Part of a small language model's weights: 22 layers, MLP 512 SwiGLU.
Each number is 200 + 40 x the weight over its row's rms, rounded and kept within 0 to 999. Layers, rows and columns count from 0. The size before them is the row's rms in percent of the matrix's.

# layer 3 MLP up, 512x256, rms 0.11, rows 222-258, columns 64-127
099,216,171,143,191,182,177,163,174,269,172,220,180,281,251,220,184,194,222,212,245,161,191,191,178,221,220,244,230,288,161,193,194,254,152,222,173,155,164,246,219,250,268,235,226,231,276,117,191,226,195,175,280,148,271,218,198,134,207,231,244,189,247,205,139
101,288,199,222,193,234,156,174,212,130,279,229,277,235,204,154,169,211,168,214,220,188,205,205,247,182,205,116,203,151,249,204,239,174,203,224,246,202,201,159,199,226,231,164,197,132,245,219,162,122,271,179,309,211,192,193,164,212,225,110,158,221,238,233,211
099,187,217,156,193,241,173,276,203,266,176,182,125,285,216,181,211,184,229,195,111,189,199,247,274,154,184,162,204,182,155,165,251,204,166,197,121,269,233,172,226,140,210,141,220,243,215,211,161,175,165,235,192,221,119,167,201,163,242,229,212,167,131,187,201
099,238,165,163,163,154,186,178,127,185,199,275,205,162,180,198,225,207,315,155,157,187,160,161,194,240,189,190,204,162,217,214,203,147,197,155,216,208,223,204,162,218,265,212,154,134,142,296,214,203,165,171,196,222,183,253,187,196,212,260,206,209,268,267,166
096,132,190,231,231,204,144,199,242,190,146,209,185,250,245,167,118,105,237,145,226,198,201,182,193,148,267,151,222,237,198,186,165,210,196,238,237,256,209,191,226,131,204,211,182,178,145,214,186,116,188,285,229,240,201,200,198,332,254,213,138,230,249,322,161
100,259,166,175,274,185,146,224,240,207,194,220,240,170,153,220,129,193,264,139,239,136,115,227,220,160,232,206,161,162,166,203,218,159,122,192,215,187,239,149,234,242,188,215,178,197,175,150,255,165,211,162,186,147,200,146,201,196,153,194,147,202,235,187,112
094,192,256,244,251,234,148,225,181,192,149,272,166,180,192,136,175,170,105,264,228,193,159,183,201,182,167,201,232,212,144,230,229,160,250,197,226,247,278,150,230,187,241,208,183,216,242,175,188,182,125,191,141,218,119,227,163,228,225,172,200,212,203,189,187
104,224,161,262,232,145,134,179,174,124,216,166,164,261,233,169,171,238,195,194,220,231,241,86,243,233,175,214,223,166,140,222,174,185,216,175,207,201,223,186,172,172,173,192,223,252,242,107,121,157,149,246,170,175,130,198,178,233,165,217,116,174,228,215,161
100,274,187,219,224,179,212,177,253,231,255,215,164,214,212,228,199,174,199,171,182,248,160,143,242,223,175,269,144,161,203,242,143,201,228,158,210,216,200,86,179,181,149,212,175,190,273,232,140,210,225,186,254,114,220,111,174,223,242,184,130,232,241,184,247
098,224,237,221,141,188,218,167,218,204,194,226,238,177,238,264,240,157,269,203,243,142,218,322,241,253,211,196,227,176,246,258,202,183,168,236,234,233,190,234,270,193,174,228,276,160,218,220,81,237,234,248,221,150,243,188,208,207,238,179,212,176,183,235,210
106,69,208,199,229,125,155,180,157,179,222,230,161,219,203,200,212,163,245,153,195,206,272,268,208,207,232,205,212,118,209,220,131,102,184,152,196,239,256,232,203,218,194,207,156,148,254,265,247,200,235,179,188,173,235,193,245,246,176,199,213,117,226,157,192
105,152,245,175,134,183,206,223,185,183,230,237,243,214,127,215,246,208,251,245,265,226,194,202,193,213,219,231,238,184,194,211,267,253,233,178,251,228,228,186,153,181,136,139,230,137,211,216,222,243,205,183,183,113,136,196,238,177,111,216,183,247,141,193,170
101,149,170,202,223,241,222,164,236,159,243,205,252,191,183,226,176,187,241,130,271,215,207,244,235,193,276,202,198,181,163,177,146,194,222,151,215,149,239,232,202,133,122,194,174,220,191,235,184,203,190,221,252,185,233,214,270,273,230,201,271,239,184,205,212
098,201,155,198,173,199,270,313,202,205,183,188,227,256,267,200,188,334,261,210,180,200,244,130,165,172,180,173,171,260,203,275,301,240,218,148,170,152,185,206,239,199,169,165,207,235,289,228,192,218,168,187,181,234,206,168,172,173,110,266,224,171,198,192,179
110,251,173,169,255,169,215,181,267,160,229,201,174,163,116,229,188,121,237,180,209,186,182,155,226,173,163,219,156,190,194,225,172,202,119,171,196,258,176,198,182,144,232,197,235,117,203,168,185,123,181,222,270,134,245,154,192,225,166,207,161,120,182,254,168
102,144,249,212,205,253,168,172,232,274,162,176,185,120,82,254,229,192,211,181,120,187,225,216,233,195,149,197,184,214,231,151,185,149,146,238,165,212,203,143,185,190,183,144,184,143,187,190,157,275,221,259,191,269,219,185,224,214,157,283,181,171,199,152,142
109,223,148,202,176,199,152,215,181,217,181,266,168,205,200,200,138,155,198,232,240,247,236,139,200,301,163,165,261,205,194,216,201,158,179,122,194,188,271,194,211,231,144,221,166,220,178,187,137,166,204,168,196,187,201,177,230,257,199,219,169,214,184,186,279
103,206,247,199,175,192,172,171,168,130,156,137,202,272,202,240,166,159,168,154,206,141,221,232,242,177,172,226,247,159,130,171,247,189,273,220,204,166,200,186,215,207,179,163,228,213,114,255,198,274,234,175,188,164,239,190,214,160,272,181,168,235,124,204,171
095,208,228,165,227,212,210,225,203,134,208,301,189,235,203,202,81,202,196,215,221,255,222,151,240,160,258,244,163,252,206,204,207,156,194,208,183,197,158,182,235,229,173,105,186,195,147,180,221,244,152,188,244,287,184,188,206,87,156,221,195,175,199,255,191
101,240,244,167,207,184,151,266,204,172,153,254,242,130,168,213,163,194,223,130,204,177,144,204,217,75,196,274,130,205,186,204,192,249,161,234,177,201,207,196,227,177,221,158,240,272,160,146,215,195,176,223,101,170,225,161,221,153,214,170,225,229,259,189,204
097,245,247,234,203,239,245,192,137,185,120,165,212,189,253,208,189,246,192,181,208,205,234,160,153,184,224,234,149,221,247,154,176,198,240,144,150,210,198,231,183,153,139,165,275,170,155,220,251,232,154,246,246,197,243,193,236,239,241,116,214,281,193,169,157
094,239,240,156,165,139,236,181,234,206,159,206,196,226,176,247,94,149,146,178,190,203,160,154,188,217,164,198,137,247,227,182,266,140,218,175,171,225,196,168,232,288,202,237,222,217,175,283,199,199,210,216,144,249,144,161,229,143,175,204,288,218,137,218,178
101,240,171,216,200,182,235,218,238,274,145,210,238,193,200,173,175,265,190,166,232,166,247,155,196,226,160,237,240,221,201,278,181,163,193,202,201,169,284,216,172,184,161,215,245,209,268,186,210,215,189,211,267,199,223,215,234,266,181,133,186,242,225,220,227
096,225,254,214,220,177,187,194,178,245,226,179,172,201,263,269,219,153,273,225,205,260,181,223,211,229,225,216,181,241,202,252,220,149,66,207,190,168,242,170,208,233,170,247,130,271,198,201,201,203,278,187,170,293,273,210,226,191,193,257,181,250,172,218,188
098,248,246,216,175,185,179,172,254,166,221,139,195,183,123,217,216,168,193,182,180,196,246,207,235,219,201,192,165,171,204,214,219,182,166,139,264,236,148,168,164,230,157,253,237,275,215,186,200,229,232,169,207,280,227,279,224,217,258,157,155,146,188,309,220
112,179,213,185,209,107,266,238,245,306,240,225,206,225,216,170,166,244,196,226,141,238,248,159,193,172,84,266,250,218,171,204,194,229,187,145,276,222,234,254,192,146,200,185,194,253,213,224,184,235,225,209,180,184,204,144,137,227,269,211,226,167,187,149,271
094,242,214,136,139,175,186,152,193,197,133,185,286,170,206,214,163,205,237,189,165,213,198,206,106,165,186,272,225,213,218,232,251,230,149,247,179,230,273,226,166,197,236,203,215,182,267,276,225,201,185,151,190,181,137,206,199,201,273,205,247,176,249,263,161
104,225,173,186,146,152,157,193,183,250,246,254,203,135,242,185,247,261,176,162,226,178,243,173,160,171,262,188,247,247,179,213,218,235,138,182,186,189,210,144,192,202,200,196,234,197,200,222,191,141,198,182,230,206,179,214,208,152,254,109,178,245,224,177,253
096,228,171,210,215,167,204,213,143,225,197,174,155,159,155,198,210,263,190,220,240,144,189,197,175,168,177,177,171,213,248,184,143,194,117,266,170,283,185,267,190,201,237,202,147,111,270,164,305,264,150,215,197,159,173,160,158,215,203,238,200,167,213,260,153
101,225,211,304,223,184,226,187,250,282,167,220,177,131,203,277,172,238,159,209,229,185,108,124,198,292,102,227,233,210,202,197,226,169,180,275,207,167,207,181,133,212,143,200,271,110,221,199,184,161,210,184,177,185,229,183,221,221,208,225,218,184,209,192,303
098,268,229,232,233,202,175,194,222,164,272,221,219,211,177,196,164,170,246,176,176,297,159,155,151,226,226,208,178,222,174,207,261,163,204,178,214,224,262,175,225,214,219,269,229,204,159,191,182,165,222,220,177,248,224,213,181,162,190,159,192,223,211,176,171
104,201,218,196,171,124,184,180,287,210,178,140,112,273,226,240,186,207,276,179,222,209,163,213,254,198,188,176,130,263,223,250,192,204,147,230,240,251,202,179,139,214,175,170,194,193,216,190,249,209,175,254,201,220,175,214,191,248,186,217,68,225,154,213,187
107,200,251,210,177,241,185,232,166,125,227,236,192,248,217,275,167,142,294,97,215,180,192,163,172,226,183,223,177,256,134,237,213,146,247,182,158,160,273,207,195,175,267,145,166,213,217,166,201,224,162,297,240,97,225,153,236,248,201,222,214,127,178,194,216
101,275,182,204,179,294,250,161,212,181,223,224,276,240,256,109,148,204,256,237,203,294,138,250,230,180,229,161,206,240,148,258,213,134,231,194,205,214,145,210,209,232,207,171,287,221,167,254,151,186,194,223,235,103,259,170,200,211,204,224,185,201,203,141,225
100,195,156,151,249,240,205,172,144,205,198,204,135,103,269,152,202,180,218,206,197,210,151,215,200,217,179,218,217,132,233,249,194,186,158,241,166,274,140,202,199,181,188,123,189,202,239,179,200,175,237,181,176,202,184,171,159,159,212,262,186,253,205,253,174
099,188,219,266,267,222,281,189,183,262,260,278,215,194,201,215,219,220,227,159,213,194,234,119,120,135,152,120,182,208,175,232,208,229,263,177,192,204,162,154,202,184,183,140,166,233,181,202,154,269,207,119,207,152,189,142,229,214,155,195,183,236,220,234,200
094,160,232,154,169,229,124,288,194,216,172,219,113,77,193,233,156,216,168,223,187,221,148,168,193,205,159,252,205,196,175,206,315,194,135,212,175,215,220,242,180,276,245,179,193,254,220,246,192,200,188,178,115,188,256,170,214,205,269,183,141,237,144,185,230
# layer 3 MLP down (transposed), 512x256, rms 0.0751, rows 222-257, columns 64-127
099,132,222,308,195,229,251,200,145,208,219,123,215,278,204,204,235,192,156,212,226,160,249,243,169,169,167,227,260,208,151,199,268,229,166,233,182,203,212,230,274,245,231,258,208,166,208,210,181,233,170,231,194,251,207,201,245,236,221,216,153,152,173,156,181
101,240,207,199,210,251,159,228,230,233,211,155,252,214,223,176,167,262,190,240,156,186,212,248,205,263,114,174,85,224,206,150,239,167,216,191,204,245,197,205,207,192,206,162,150,213,154,202,138,174,199,229,251,235,207,141,238,181,215,117,174,207,227,211,191
101,215,220,229,210,193,210,200,255,149,200,225,187,268,259,250,251,217,227,182,137,248,139,211,232,146,174,179,200,222,211,220,217,273,201,181,192,192,181,130,198,178,162,175,194,220,177,151,245,240,228,238,204,244,145,171,220,295,178,222,184,117,200,181,186
101,217,158,161,138,255,228,215,236,82,219,208,239,207,183,184,146,185,218,217,217,191,166,186,190,231,145,214,160,182,209,180,149,204,251,249,196,174,208,229,233,218,223,270,185,218,206,144,207,281,208,311,238,197,240,222,239,202,244,114,289,178,258,234,247
099,148,222,216,194,268,195,222,201,219,232,286,93,256,218,198,177,130,177,202,260,135,196,180,188,208,222,183,199,246,253,148,287,105,165,101,153,192,188,224,191,165,184,236,168,254,194,187,236,207,156,149,194,173,168,301,196,201,185,148,157,229,133,177,259
100,220,152,227,277,203,217,248,179,229,205,284,236,173,263,168,190,183,216,190,229,259,174,213,168,234,155,163,278,183,167,239,181,127,190,252,167,233,173,305,191,178,210,140,223,215,216,207,143,208,249,204,172,193,228,157,216,176,157,331,282,149,200,237,268
098,162,176,219,185,157,250,245,168,233,173,169,167,209,217,169,270,224,158,167,144,178,208,286,275,213,178,232,205,206,237,215,162,189,177,236,155,186,178,221,218,192,181,198,176,223,164,183,140,195,210,242,220,145,177,251,211,203,194,251,181,166,191,235,242
102,185,198,142,178,232,163,172,237,181,177,179,180,104,171,220,195,226,176,218,192,158,151,163,201,245,226,185,224,209,188,266,192,185,184,257,212,217,140,209,160,217,190,216,150,168,158,151,192,216,248,142,166,223,175,178,195,262,167,197,248,191,170,134,223
100,227,156,177,180,237,197,168,240,256,263,167,138,230,212,83,186,197,226,187,167,219,225,184,157,283,213,133,215,184,183,182,197,152,231,168,217,191,210,150,202,177,190,267,224,203,198,245,188,252,263,158,182,135,165,280,173,160,226,139,238,182,149,192,242
098,249,164,184,131,166,188,129,223,168,199,202,223,225,235,183,225,281,176,219,237,143,165,271,271,219,150,178,235,181,174,213,201,226,185,165,185,174,183,144,162,192,201,205,281,182,202,129,195,167,199,225,221,175,247,170,159,204,209,171,235,207,236,144,107
105,208,198,186,126,209,255,271,220,205,217,229,285,172,218,224,205,186,210,219,199,262,140,175,145,218,211,175,282,173,185,198,143,219,144,233,151,277,196,135,81,162,261,197,176,213,266,234,189,179,234,253,203,248,240,203,197,242,231,186,191,223,208,184,152
103,248,227,158,195,143,239,128,203,121,214,229,280,240,213,211,220,152,200,237,234,227,184,187,227,219,168,150,170,194,188,217,220,269,210,227,212,196,264,149,267,140,243,189,206,191,147,202,194,158,199,163,228,178,188,123,118,209,124,165,226,192,206,194,213
099,197,205,134,135,213,191,235,215,214,276,233,191,212,172,193,208,204,347,279,153,167,251,228,127,244,206,153,188,196,129,238,164,238,183,249,150,184,218,176,171,145,254,151,151,211,197,297,185,166,229,217,192,185,210,150,140,247,130,157,270,242,212,162,170
098,188,209,181,179,273,151,197,244,156,198,152,201,243,149,195,224,237,285,186,223,186,165,270,270,209,248,153,166,215,173,139,226,191,180,238,202,203,179,231,235,169,204,169,158,234,103,158,289,122,257,103,255,179,144,126,267,190,234,148,208,242,263,279,189
108,187,182,189,169,132,191,214,199,168,149,261,197,181,188,210,206,167,166,175,211,259,163,205,190,231,129,258,248,141,255,233,193,213,197,141,257,242,287,232,180,116,243,198,239,189,192,224,256,267,225,251,269,193,196,153,204,203,210,240,172,175,245,226,222
102,149,192,157,202,227,186,203,290,266,239,134,184,239,277,164,294,232,216,170,213,229,161,160,169,198,237,199,201,172,151,169,241,202,161,150,174,187,178,128,219,184,176,156,179,257,201,239,198,146,134,153,224,207,207,198,122,202,131,230,148,182,222,207,214
103,263,186,197,210,154,171,202,232,223,227,217,186,146,209,184,148,218,238,183,205,162,229,202,230,170,282,130,236,207,286,258,199,166,194,161,224,102,257,164,181,204,165,238,210,184,174,127,175,161,204,199,180,201,202,178,191,224,300,182,208,197,182,160,233
097,207,220,180,209,188,219,204,156,269,176,96,276,182,180,189,225,225,227,172,207,271,235,264,148,147,154,169,166,119,222,144,200,227,217,166,174,146,158,171,185,237,203,185,179,254,171,251,226,212,244,207,210,280,205,195,210,101,189,166,173,229,182,202,197
099,219,240,237,180,104,214,261,240,139,166,128,282,171,174,196,130,171,274,141,226,224,238,172,248,176,226,172,253,254,251,117,231,222,214,246,164,215,245,159,131,194,170,150,212,176,222,214,274,209,203,183,264,229,184,285,182,127,219,179,189,223,142,239,181
101,212,246,210,239,230,199,192,161,195,184,226,227,238,191,143,241,210,194,260,172,215,168,231,245,156,203,199,219,252,222,243,251,219,224,163,148,158,114,128,219,197,175,121,194,275,218,179,188,174,211,229,199,241,207,213,224,195,196,219,216,160,213,147,237
098,239,138,222,259,290,129,173,290,140,183,209,222,154,208,180,158,165,164,262,150,197,189,135,252,173,184,262,266,121,158,172,248,195,242,114,222,118,130,167,212,276,230,181,140,183,230,158,179,246,194,202,221,131,195,175,175,265,211,227,176,197,150,242,235
099,210,131,221,80,209,242,255,218,247,212,191,151,217,229,218,251,263,208,209,150,168,197,234,168,148,164,140,159,212,189,278,188,227,218,204,197,271,197,191,197,250,196,183,228,139,209,154,199,160,218,186,199,155,185,198,216,212,201,141,251,221,263,236,233
098,188,257,177,208,169,202,233,168,177,216,219,215,200,171,217,212,195,212,207,149,241,225,150,178,172,183,270,103,187,194,204,251,192,161,187,266,246,233,136,205,141,171,192,176,161,152,169,270,178,206,186,212,181,144,240,275,188,221,200,191,182,164,191,225
097,224,190,259,197,158,229,157,219,294,204,225,164,157,206,181,148,215,251,203,278,204,156,217,200,189,162,207,214,227,234,178,220,249,120,239,200,156,204,237,186,180,228,123,186,202,207,170,249,198,202,194,203,250,242,102,144,247,183,220,206,205,210,161,261
097,186,229,214,130,231,128,205,184,235,180,192,167,166,223,162,175,181,182,265,200,170,215,144,186,162,216,212,234,183,125,175,177,200,268,141,196,268,244,83,228,278,151,203,256,201,190,186,147,180,173,178,191,173,187,168,184,248,229,168,172,236,254,204,139
105,177,269,239,146,207,188,260,190,171,154,168,215,248,112,228,200,167,138,208,224,143,174,158,221,199,290,198,200,178,263,243,133,277,214,162,224,175,234,177,227,204,301,231,215,179,103,172,193,230,283,175,213,220,201,201,139,158,195,260,221,226,181,208,198
093,167,170,195,243,205,174,254,185,230,177,193,287,247,201,170,278,239,195,166,139,192,219,190,148,164,164,175,211,164,150,264,204,215,226,204,244,187,230,206,245,179,176,249,251,156,217,185,102,229,193,298,210,139,194,160,167,287,202,202,164,207,234,206,251
097,194,176,146,254,223,196,115,177,88,201,209,207,121,163,181,177,135,293,197,127,247,257,176,169,168,228,168,195,230,182,124,185,236,218,257,210,212,223,181,196,190,207,224,188,239,164,141,221,223,276,209,160,169,227,131,105,241,133,215,177,186,156,256,234
095,141,240,173,182,271,213,212,192,197,203,255,169,182,227,128,136,214,237,229,234,170,212,194,192,190,94,161,229,180,247,191,173,230,222,177,203,219,182,170,203,210,163,230,187,214,230,254,276,210,190,211,226,207,319,211,192,163,153,189,198,171,239,275,133
102,215,184,212,211,220,179,235,225,242,154,171,167,198,166,207,194,180,190,145,236,147,164,242,198,227,228,199,194,131,212,173,178,229,201,182,203,189,254,195,175,223,233,186,218,132,187,146,177,202,180,231,166,214,207,159,242,235,224,207,150,216,169,174,197
099,191,184,269,268,222,204,139,203,272,235,140,197,269,297,221,238,195,213,281,222,166,206,252,192,132,292,207,246,292,249,207,219,167,209,233,203,211,189,226,160,263,189,209,200,214,246,252,76,210,210,278,229,201,183,174,164,221,161,259,144,317,183,140,215
100,210,267,167,244,190,152,213,225,247,208,145,260,150,151,154,185,187,209,217,261,172,201,193,184,180,302,249,196,236,244,107,247,183,257,250,209,193,233,299,214,169,211,246,169,141,189,163,200,170,212,188,187,140,231,192,209,127,216,88,208,245,93,153,191
107,232,214,195,223,152,222,197,244,199,189,173,133,190,128,221,180,191,256,218,207,169,200,184,202,219,257,200,207,254,222,119,278,252,212,201,188,152,174,241,171,191,204,224,145,170,187,137,277,262,211,214,278,187,182,167,227,199,195,232,166,279,221,170,205
101,197,173,205,190,230,227,157,183,209,192,178,207,220,255,223,134,236,194,169,177,281,217,140,189,220,268,226,172,213,190,262,236,307,264,272,225,173,200,251,157,209,220,183,210,221,183,205,227,167,173,285,164,212,278,131,225,151,274,226,200,167,217,113,276
100,236,193,209,213,233,173,281,177,195,191,228,229,145,231,228,211,192,146,161,172,212,163,123,223,224,136,197,212,196,193,143,204,169,186,191,191,260,236,212,231,231,162,218,205,171,191,168,188,199,254,259,245,202,148,166,247,169,229,179,190,158,207,324,224
098,189,302,204,164,125,201,194,151,161,201,232,203,214,174,150,166,250,205,237,189,172,179,126,210,113,242,280,195,245,148,141,233,250,262,255,224,111,240,196,286,237,202,181,186,193,141,152,212,279,212,103,157,188,225,233,206,117,134,197,143,161,183,140,170
# layer 3 MLP gate, 512x256, rms 0.107, rows 223-258, columns 64-127
101,254,217,200,127,229,204,214,223,263,213,294,138,197,203,202,214,171,251,141,178,167,200,182,182,168,214,140,224,219,149,246,155,248,209,204,150,217,214,148,166,180,254,171,172,221,160,180,215,221,148,110,159,159,188,176,175,173,228,234,258,268,200,187,225
095,199,224,196,167,291,197,156,123,226,242,184,170,202,183,168,146,185,206,218,153,243,228,92,138,141,175,228,202,191,203,224,215,168,246,213,175,152,200,204,225,207,160,206,197,194,222,233,173,231,179,196,161,201,249,228,291,177,218,184,231,237,141,263,229
096,136,204,175,201,195,176,187,144,201,134,140,235,211,278,161,214,220,131,177,226,167,202,232,246,194,149,238,191,96,256,218,177,200,211,173,238,198,215,110,188,184,196,242,223,156,210,186,135,160,176,231,194,194,251,179,198,204,175,228,235,197,132,188,208
090,159,240,178,224,204,208,200,268,164,199,263,168,168,178,165,173,208,143,192,196,117,161,198,135,186,174,238,192,210,208,184,182,183,259,248,225,198,255,124,151,234,196,141,248,219,217,171,242,144,138,225,257,215,164,171,233,229,223,214,218,225,195,184,209
098,278,190,174,218,235,170,258,269,205,169,201,221,192,261,186,174,187,226,188,183,213,245,155,263,218,234,229,173,171,183,187,166,124,194,139,204,253,250,154,137,157,203,220,144,170,207,133,97,197,162,151,207,166,191,150,196,149,182,202,267,235,166,167,341
099,107,194,207,197,225,183,148,196,215,223,182,166,158,262,205,240,186,295,225,131,125,231,230,202,187,203,178,221,145,190,210,150,228,195,218,165,155,196,245,216,231,141,143,195,160,156,227,227,225,206,272,216,242,230,223,240,149,232,191,235,203,226,196,240
106,140,185,285,244,207,206,193,131,194,260,186,202,202,171,103,203,214,221,234,152,203,144,185,279,259,231,164,184,265,166,108,223,205,158,215,177,172,197,206,171,206,236,222,123,216,169,231,264,242,229,134,185,238,165,121,236,264,115,159,240,281,149,223,235
104,201,192,245,104,221,226,201,174,182,202,249,186,109,156,244,275,217,164,173,216,183,232,221,186,163,180,154,180,239,262,193,235,362,227,241,180,158,200,290,204,234,168,132,200,167,210,160,270,234,139,174,201,201,152,224,207,239,201,222,228,195,100,206,206
096,158,147,169,185,295,153,153,217,166,126,203,173,157,185,235,218,235,146,248,147,159,195,220,204,223,165,261,113,295,162,199,202,248,165,196,137,186,204,198,195,254,220,163,218,147,162,189,211,191,215,218,159,308,222,215,148,151,186,176,138,209,154,246,172
106,128,168,208,259,178,196,206,277,217,237,196,167,189,153,169,198,139,240,210,221,144,140,171,208,192,237,231,224,208,206,195,281,189,233,252,155,163,185,166,140,302,227,205,182,150,219,164,236,221,242,214,218,189,148,150,301,136,234,197,254,272,218,242,238
103,233,189,212,174,215,133,144,201,224,205,261,253,223,299,203,182,176,100,223,208,257,158,210,240,269,174,230,264,149,251,187,246,246,128,197,200,214,194,193,233,193,188,228,199,277,218,251,184,236,167,212,236,248,262,220,232,241,251,181,247,261,191,185,205
101,161,215,218,191,215,254,224,142,189,224,188,161,244,156,199,219,242,235,323,127,199,175,210,251,237,222,243,227,141,191,153,138,239,148,209,242,212,170,200,174,233,175,142,125,208,254,191,165,210,170,192,168,170,165,190,228,226,208,185,178,218,173,203,124
097,244,212,186,161,144,184,177,233,167,177,220,177,255,216,206,200,146,209,154,175,186,150,137,189,129,211,193,239,159,150,181,204,252,152,232,170,280,212,315,212,225,183,161,281,181,192,184,231,193,153,260,251,176,250,207,206,131,128,216,224,235,117,241,168
110,200,258,109,213,181,170,165,196,210,192,143,192,134,223,187,232,215,256,243,193,171,277,241,196,153,202,208,176,278,225,275,179,196,228,161,228,163,130,186,206,185,270,216,122,191,268,184,172,173,163,223,159,181,215,186,262,175,246,213,127,144,119,173,211
101,164,177,256,219,186,230,216,181,177,159,245,219,167,140,250,220,255,202,189,104,172,186,223,229,219,247,183,247,201,241,150,153,211,216,120,174,209,161,190,120,209,151,185,244,228,158,125,185,210,189,134,196,262,249,175,200,178,303,115,231,196,223,135,130
108,217,264,206,176,183,203,186,220,163,220,169,132,206,140,250,128,246,190,223,194,318,270,207,109,225,165,212,186,128,205,161,224,316,186,181,173,185,198,190,152,77,136,209,174,150,265,110,201,185,260,192,219,193,256,124,183,216,224,240,187,207,175,276,288
098,192,188,276,166,205,183,233,197,82,257,160,233,107,241,169,170,265,210,180,221,174,164,213,162,192,190,158,225,215,209,212,261,249,251,167,169,191,168,202,179,187,182,148,260,214,274,201,275,242,270,215,196,222,139,238,182,214,250,158,191,211,212,300,111
097,166,224,246,180,208,188,201,194,199,226,257,204,236,202,275,162,162,201,267,220,273,163,180,208,209,162,256,194,281,135,227,113,245,222,144,202,171,239,164,196,147,237,111,257,205,234,170,191,241,198,198,227,208,130,207,164,157,151,240,189,186,193,196,172
103,199,215,193,214,225,227,188,207,180,241,192,263,225,130,141,163,223,215,141,175,162,234,196,248,131,187,216,235,183,149,145,187,139,282,154,210,213,174,243,153,211,170,114,208,223,184,210,252,180,197,157,156,154,194,116,189,179,258,166,214,246,209,158,232
098,162,216,128,156,273,281,228,134,214,219,207,169,114,164,177,195,232,197,290,233,207,168,274,217,197,273,146,238,186,234,208,207,227,147,313,158,229,238,156,191,290,205,258,129,185,228,193,186,165,218,245,157,152,210,263,179,182,238,275,220,270,192,189,318
098,183,175,236,196,254,196,68,184,245,193,252,226,182,196,126,235,211,190,211,177,199,198,216,223,192,259,201,237,227,221,268,156,211,268,138,248,263,198,198,247,134,218,157,95,216,136,189,278,223,193,270,161,223,175,197,172,223,258,161,235,208,211,184,234
096,190,158,230,190,255,208,198,201,208,181,216,174,314,169,207,189,228,188,179,175,229,171,303,154,227,240,144,241,207,236,125,182,240,225,155,240,173,171,204,164,201,230,236,131,176,178,248,152,223,185,196,227,227,232,247,130,180,184,223,173,203,142,189,219
092,183,221,235,214,181,271,232,187,234,232,210,176,143,124,214,198,204,167,256,197,287,195,216,231,232,187,239,276,190,209,214,155,177,310,175,168,207,210,221,174,191,223,199,148,168,197,171,181,237,185,210,204,140,217,177,175,222,221,216,153,183,217,205,286
097,248,187,248,216,171,282,207,182,236,234,161,243,170,139,218,126,214,156,116,210,236,278,194,262,212,171,198,176,134,280,189,136,197,160,218,115,216,156,203,216,192,225,223,176,270,212,248,163,258,223,198,254,179,157,223,230,140,168,218,185,258,218,164,218
105,236,245,184,221,228,255,121,220,183,182,220,212,238,220,138,162,208,208,208,173,210,160,167,215,255,225,131,156,203,190,285,179,153,188,224,171,236,234,200,240,196,173,169,213,253,252,199,146,203,111,154,186,206,213,149,201,118,174,224,218,291,153,216,197
094,156,189,199,170,233,285,216,148,217,244,193,187,170,236,104,177,182,212,297,218,260,209,196,193,233,222,167,231,182,171,142,196,174,218,189,215,173,224,122,137,221,211,138,205,243,239,159,210,160,246,250,182,184,189,196,257,208,206,191,222,167,140,172,263
098,175,197,167,169,276,170,191,253,265,302,217,220,168,256,251,152,182,242,248,265,190,219,219,232,199,151,163,247,188,202,203,197,218,162,244,194,230,189,124,258,213,229,235,244,218,144,235,175,156,177,171,253,213,190,192,176,189,235,183,226,219,151,199,255
095,226,207,271,175,120,204,202,199,179,240,236,189,227,325,202,156,118,214,205,270,219,211,222,146,196,185,157,115,228,151,176,265,223,226,234,188,116,182,214,196,182,187,220,215,205,206,225,194,162,263,240,256,237,116,179,201,173,200,199,238,187,202,175,206
103,266,151,188,208,204,248,238,193,158,171,210,213,106,219,106,163,193,176,216,209,110,232,244,220,184,214,212,200,178,204,189,233,157,186,213,184,124,172,217,233,320,254,154,237,197,132,190,170,201,151,186,201,196,189,192,139,172,180,242,106,230,117,213,135
104,200,115,298,240,251,183,194,190,226,196,152,210,165,161,219,255,183,214,203,223,165,221,181,146,201,198,129,236,237,252,219,191,220,211,207,162,198,258,205,154,222,255,203,159,200,126,95,115,202,236,259,157,197,282,212,225,148,199,176,199,188,168,165,232
102,175,178,202,164,183,184,160,220,210,158,231,103,204,199,145,187,179,156,160,175,168,123,153,253,215,180,150,276,179,238,156,108,200,202,150,250,225,205,229,208,226,208,100,234,202,208,287,221,147,192,184,202,267,188,188,150,221,218,274,228,189,240,169,149
103,243,210,160,232,193,164,240,177,276,187,304,161,185,225,126,191,262,182,224,183,233,238,155,186,252,205,236,175,167,186,245,219,205,245,219,207,171,230,142,182,175,219,90,234,224,206,249,154,133,176,187,148,180,192,232,198,221,190,283,256,233,255,148,243
104,146,143,207,241,244,184,144,197,201,176,158,254,169,214,260,214,189,252,150,228,128,159,206,309,237,201,200,222,206,252,182,172,189,159,235,131,247,194,181,201,206,105,167,297,224,157,173,207,171,231,259,186,142,177,187,154,111,191,191,229,192,177,193,188
098,203,195,218,224,199,255,232,174,194,226,187,244,194,196,187,153,200,193,222,191,251,201,104,283,273,209,226,243,214,186,263,189,141,208,172,234,184,186,179,155,239,228,163,197,173,200,229,170,141,161,187,264,160,189,134,154,143,235,216,212,294,179,240,260
098,204,188,214,185,246,194,181,236,208,218,188,136,121,192,248,253,245,188,217,146,217,208,199,278,180,188,244,260,190,216,218,195,183,189,156,190,268,149,215,201,209,218,233,213,191,224,242,252,271,181,273,267,208,206,168,262,242,208,197,164,198,247,268,165
099,180,204,231,201,232,194,152,207,201,156,244,255,234,205,209,210,231,238,178,200,183,195,184,121,271,199,169,216,161,213,173,153,163,207,198,233,197,204,202,239,231,187,227,189,224,180,231,192,302,216,271,190,269,154,118,231,182,145,136,291,249,198,222,136